From a checkpoint of a small transformer trained on Wikipedia.
Architecture: rotary positions, no biases in attention or MLP.
Each number is 200 + 40 x the weight over its row's rms, rounded and kept within 0 to 999. Layers, rows and columns count from 0. The size before them is the row's rms in percent of the matrix's.

# layer 9 attention value, 32x192, rms 0.0395, rows 0-31, columns 0-95
099,209,236,177,181,196,172,175,187,166,246,223,206,209,236,227,185,209,193,235,227,167,244,141,227,214,115,207,222,168,197,154,232,135,197,155,168,193,220,150,219,179,178,232,211,181,157,174,244,190,265,200,163,172,203,197,154,181,194,293,190,253,213,135,238,268,144,236,199,189,143,153,210,163,189,151,113,217,264,286,147,134,266,219,239,179,146,215,245,194,163,203,159,250,224,151,187
102,189,158,267,176,190,160,213,214,194,181,198,190,201,235,188,184,240,235,145,150,231,204,194,205,259,228,232,240,186,178,194,218,173,223,218,197,254,152,247,218,201,142,193,185,192,263,198,211,235,151,178,181,229,264,170,231,175,212,246,251,227,159,223,266,213,137,212,186,176,256,163,156,145,216,267,202,242,197,169,247,213,176,203,153,184,182,265,276,184,227,262,165,176,198,174,231
099,184,201,282,257,222,236,207,239,241,224,175,198,299,145,203,204,119,194,252,181,185,199,248,198,236,216,168,257,170,152,225,209,126,183,181,207,192,198,104,155,177,191,204,173,218,242,189,172,152,138,184,167,162,199,216,177,237,170,143,182,182,174,220,172,220,139,192,211,138,124,146,156,239,213,189,187,247,129,197,183,230,167,212,207,170,138,131,183,209,200,216,225,227,181,263,155
098,228,202,279,146,261,159,178,201,203,195,211,199,121,212,207,230,135,217,221,201,191,288,208,182,203,200,227,167,148,261,265,173,203,227,169,115,144,218,233,273,181,182,254,220,153,176,251,144,187,158,244,209,224,192,160,231,188,128,179,268,131,262,212,221,247,164,186,200,183,160,218,163,182,120,264,194,189,210,238,203,194,231,170,131,186,207,177,203,199,219,114,266,186,216,221,181
100,177,169,166,187,138,173,253,221,221,161,256,175,188,239,192,197,182,262,120,161,241,187,269,184,176,196,191,220,250,146,234,150,217,230,117,182,226,172,191,151,276,172,150,183,236,212,164,240,235,255,163,161,247,239,153,270,208,211,206,178,222,152,183,201,215,202,248,122,277,138,255,191,216,213,116,248,303,161,190,204,151,159,133,253,217,200,249,191,186,227,263,216,230,233,176,221
098,226,188,213,195,243,192,206,259,171,282,182,193,269,144,226,259,245,254,210,247,241,200,213,277,227,224,227,226,143,258,241,264,154,196,162,234,185,202,135,203,210,237,228,213,242,235,226,221,208,168,245,169,191,191,203,136,232,207,164,180,298,195,214,186,183,196,154,173,234,157,197,262,156,191,162,230,238,219,188,156,138,240,195,179,223,146,204,177,148,199,230,130,187,144,247,255
105,189,271,129,154,187,210,222,242,223,195,237,212,208,274,197,196,226,180,172,173,253,152,251,155,154,190,166,283,246,226,154,150,182,214,202,176,169,123,226,140,170,248,216,172,120,222,209,173,224,183,230,213,118,133,196,214,162,192,207,162,187,188,211,220,158,225,256,190,169,302,223,184,193,181,257,140,184,149,137,149,127,232,205,239,195,153,160,209,211,122,173,218,196,188,235,213
094,197,248,164,167,180,193,129,165,186,187,175,168,187,260,121,196,159,195,244,193,180,184,133,236,222,211,158,179,232,196,180,163,183,228,229,138,240,214,212,250,209,187,194,216,224,245,169,163,221,168,239,113,173,172,119,271,194,234,178,256,231,70,218,237,173,269,229,239,159,178,153,278,209,151,257,228,194,223,222,197,243,160,227,217,167,189,156,190,223,248,187,187,159,127,154,161
103,145,134,241,193,210,222,227,132,198,189,258,173,174,183,204,70,168,225,235,203,201,213,289,282,214,178,209,195,227,338,245,192,202,217,156,192,159,183,215,86,204,221,178,182,253,236,269,212,182,252,269,301,246,146,183,239,204,186,211,231,191,162,301,119,282,215,200,220,213,248,189,214,205,250,211,190,219,146,169,221,248,218,179,222,207,229,180,204,230,218,192,157,176,215,197,157
096,132,237,195,240,221,232,260,295,238,202,173,207,258,225,198,151,320,178,221,263,166,240,198,195,163,222,207,252,212,200,202,199,241,261,213,198,215,153,283,223,167,207,181,138,136,249,198,185,194,233,182,284,236,127,274,214,180,205,129,241,226,287,248,197,257,134,197,172,238,177,180,231,172,220,171,159,213,202,194,198,187,214,209,215,177,143,175,181,171,255,199,196,204,221,208,210
100,143,214,192,237,215,157,278,222,154,258,118,186,183,226,170,152,173,198,170,175,267,163,218,243,202,159,181,122,256,262,199,290,240,236,180,203,174,246,193,207,157,125,183,152,123,207,139,211,146,135,192,152,162,248,229,214,163,246,196,190,180,182,243,162,174,178,208,249,203,189,153,297,262,207,203,184,207,155,164,240,214,177,197,226,152,214,185,194,176,239,158,275,190,226,197,238
100,140,130,216,169,225,162,158,240,176,194,228,139,233,139,190,287,174,141,195,220,199,198,273,236,228,217,232,53,179,205,191,167,152,166,158,225,174,238,180,232,198,179,195,206,207,243,235,191,139,282,164,259,185,260,169,172,198,184,227,185,233,200,154,225,130,219,275,156,168,147,211,208,197,165,202,215,202,173,177,207,215,263,249,174,220,186,206,129,136,159,172,196,238,267,164,221
095,202,150,236,158,153,209,221,138,210,193,232,180,164,132,161,179,170,162,256,197,221,222,233,211,205,149,175,237,212,232,201,234,146,182,206,139,209,193,232,215,152,186,142,209,250,159,166,148,199,214,167,225,154,183,264,186,152,159,163,171,188,192,197,200,200,139,217,183,222,191,237,235,242,196,271,256,216,204,227,234,201,186,218,204,237,206,182,260,202,128,169,219,232,181,233,149
099,257,218,166,231,221,202,212,202,156,219,167,263,194,172,268,158,181,230,178,195,192,187,270,223,179,203,161,217,222,179,215,208,100,147,183,186,191,180,122,135,127,209,203,237,226,182,145,260,153,215,217,203,155,197,239,244,244,243,214,138,206,190,213,241,171,179,189,259,169,251,153,104,193,189,155,220,221,193,191,260,205,251,179,206,150,259,143,230,124,286,145,180,189,177,196,160
103,230,240,90,200,153,255,104,260,314,247,155,307,186,234,211,185,167,192,179,142,158,226,244,229,105,195,267,166,150,304,182,198,150,271,214,126,188,217,149,217,218,214,204,189,242,196,224,285,181,154,264,238,207,167,181,212,183,247,158,150,208,223,257,148,220,189,178,163,170,272,182,196,242,221,121,253,232,202,219,174,196,182,248,185,215,154,195,236,257,191,233,201,205,221,189,221
102,242,240,166,230,142,206,220,159,173,242,205,244,215,246,172,177,235,236,131,186,185,232,222,151,241,267,258,182,192,159,225,198,146,141,186,274,274,232,168,191,207,243,300,258,199,177,188,167,199,168,218,160,200,248,239,212,198,240,152,246,146,164,217,228,140,228,171,214,177,230,270,219,160,216,210,185,180,181,248,198,273,152,133,188,226,216,236,174,172,180,124,170,220,185,192,100
099,159,207,127,214,279,231,191,155,258,230,177,170,242,186,180,161,225,171,167,171,258,181,247,146,199,266,161,137,223,235,194,236,259,169,271,150,203,104,275,230,220,236,218,180,177,199,133,162,220,152,315,182,165,175,247,204,184,166,230,200,152,165,185,268,234,192,102,152,253,135,164,249,173,211,172,253,188,182,158,145,179,201,215,232,223,236,179,221,262,199,280,229,175,171,174,212
099,126,153,212,173,191,229,204,192,198,239,197,175,198,204,196,183,223,183,229,171,222,153,211,152,204,176,200,169,239,177,247,263,240,202,215,174,168,193,142,221,186,207,262,227,198,277,139,156,172,221,240,186,245,186,193,179,195,193,145,274,182,189,226,225,239,268,166,155,266,212,213,221,207,239,136,188,240,208,192,258,136,194,245,105,239,146,241,221,169,204,119,124,221,206,266,154
102,269,157,128,195,210,230,170,158,209,167,193,250,167,105,147,183,172,170,232,238,149,217,206,229,234,194,150,176,150,142,214,174,154,215,186,205,244,172,169,165,271,207,170,178,224,262,175,129,158,134,264,121,148,177,178,208,146,238,204,215,188,241,166,174,177,222,205,225,277,213,192,191,226,187,356,139,259,256,206,184,211,208,247,224,206,225,247,188,159,207,174,175,192,237,149,172
104,217,252,173,210,155,227,250,198,186,225,181,164,237,211,200,214,204,202,250,108,199,183,162,173,219,172,216,182,227,156,177,168,186,165,254,222,153,237,281,154,135,171,140,215,223,148,265,214,248,225,244,263,159,159,227,223,238,175,234,132,168,211,215,168,268,101,203,180,214,208,191,247,149,191,214,187,193,233,159,202,290,245,201,232,207,266,269,190,198,200,181,198,213,187,291,193
101,171,219,214,131,139,243,207,250,168,257,189,210,208,179,203,220,145,178,236,158,194,198,152,149,227,247,192,211,252,159,171,170,278,216,146,150,200,200,120,172,220,137,223,210,176,203,259,84,169,197,245,244,147,220,214,219,127,225,185,161,220,176,190,259,204,168,205,203,186,187,145,218,127,207,216,239,233,202,136,240,145,184,151,176,174,168,178,281,192,185,237,267,190,166,206,185
094,258,230,234,227,232,211,183,206,139,200,218,159,164,288,167,206,271,137,289,147,192,201,215,205,177,292,263,165,243,203,184,187,212,219,246,219,212,177,145,184,223,227,216,137,148,263,250,230,227,127,145,184,261,217,167,203,154,209,289,110,151,207,240,229,173,226,258,216,256,134,240,221,227,166,230,126,249,135,164,191,184,221,203,222,202,228,157,270,139,246,172,193,187,254,212,284
101,199,291,175,232,239,233,125,181,156,123,247,214,196,156,142,216,201,206,174,274,207,149,219,163,114,195,223,192,212,241,232,214,165,143,202,204,218,211,192,128,145,191,222,200,191,159,124,124,147,238,155,207,204,241,201,227,205,281,162,187,191,225,227,249,295,196,231,164,222,197,157,233,190,134,274,144,207,206,231,192,177,241,213,239,146,191,210,171,203,213,308,194,155,201,265,216
100,183,177,153,200,224,154,267,169,131,206,200,240,164,147,219,184,244,249,176,214,192,181,188,148,125,192,162,195,237,176,227,145,212,192,196,240,130,188,227,332,242,170,196,177,171,151,174,165,173,210,171,173,264,157,207,73,197,186,246,132,145,221,226,170,211,208,164,231,102,194,223,166,139,161,203,171,239,162,225,176,163,261,151,290,210,188,263,205,174,173,229,211,187,216,222,218
104,177,206,159,157,180,159,173,216,218,163,261,193,221,251,219,197,159,159,202,274,178,114,228,176,288,266,198,200,201,215,182,220,234,186,295,198,218,150,135,202,152,206,166,179,237,220,170,221,172,233,199,204,175,233,184,217,193,174,175,210,181,162,150,209,258,162,130,196,219,178,175,187,227,155,220,292,265,206,278,159,235,161,179,185,273,233,227,190,233,205,188,255,211,212,250,263
099,148,234,268,174,153,241,142,203,212,219,198,220,269,189,215,212,313,109,151,280,174,288,216,131,251,176,131,181,162,251,257,211,231,165,175,254,242,154,203,196,249,182,181,203,196,226,221,132,189,196,255,148,200,227,192,185,221,215,216,213,160,202,225,133,182,198,204,229,191,264,267,134,257,197,258,275,250,196,261,181,151,197,227,237,128,222,207,147,197,181,256,169,115,191,166,181
099,187,213,157,144,196,175,243,220,210,212,218,240,256,80,233,173,228,186,187,241,147,176,221,205,298,231,171,187,219,167,139,206,143,221,199,164,125,203,250,200,176,247,155,174,175,291,155,198,264,199,170,154,128,201,255,204,227,194,231,157,191,138,235,204,186,245,239,203,242,183,173,231,158,195,242,254,230,219,229,274,196,159,136,238,195,135,286,263,175,186,153,222,157,229,140,147
101,185,184,139,227,170,162,135,165,214,236,250,196,125,201,132,179,226,240,184,219,194,243,203,204,217,217,187,229,198,178,230,327,199,186,224,224,222,150,172,204,175,193,163,185,190,170,280,185,230,138,66,190,190,194,134,221,160,202,175,213,198,243,157,227,239,169,155,229,208,208,196,266,146,205,158,180,188,206,179,234,139,150,230,195,95,145,205,212,214,191,257,180,206,187,173,138
102,246,171,153,161,163,210,163,198,195,219,205,182,176,210,187,276,286,226,146,196,240,112,173,109,272,143,216,228,216,269,211,221,106,178,173,159,155,209,205,168,265,154,274,126,136,192,197,153,167,209,183,162,183,233,218,189,237,156,235,147,162,168,160,168,155,203,191,160,230,303,188,260,207,250,151,224,223,188,197,238,201,154,119,217,195,252,195,197,230,250,166,166,214,273,238,184
102,149,218,187,208,224,236,287,137,214,219,152,207,145,173,156,164,262,282,214,260,152,215,181,167,204,199,202,216,213,140,241,194,198,195,210,181,170,185,194,144,216,189,226,247,312,210,187,185,242,238,200,276,227,247,132,198,199,221,200,194,174,212,223,251,203,211,216,191,219,251,151,239,185,212,207,215,197,92,262,169,187,192,206,152,160,138,236,242,189,159,161,202,231,191,164,249
101,256,203,243,188,171,163,201,198,223,171,195,158,205,174,258,240,223,228,150,186,250,167,157,134,187,195,214,177,158,229,204,199,229,172,252,286,163,180,170,270,204,253,189,156,200,178,260,192,191,258,205,260,205,212,175,253,218,201,150,257,148,184,203,209,143,68,185,210,181,236,131,200,198,195,233,220,182,190,280,237,100,140,272,210,218,178,210,256,127,231,200,252,184,258,198,150
098,230,222,179,267,230,241,231,131,134,228,157,142,122,256,203,194,164,222,137,229,188,175,203,174,263,192,174,119,151,220,208,134,170,222,185,239,242,213,259,230,193,214,251,206,245,205,187,203,194,143,127,196,237,137,215,166,206,198,138,265,264,222,229,174,212,174,128,172,221,198,214,162,180,261,189,249,136,231,166,241,236,208,217,191,196,153,228,198,150,146,289,234,202,150,254,189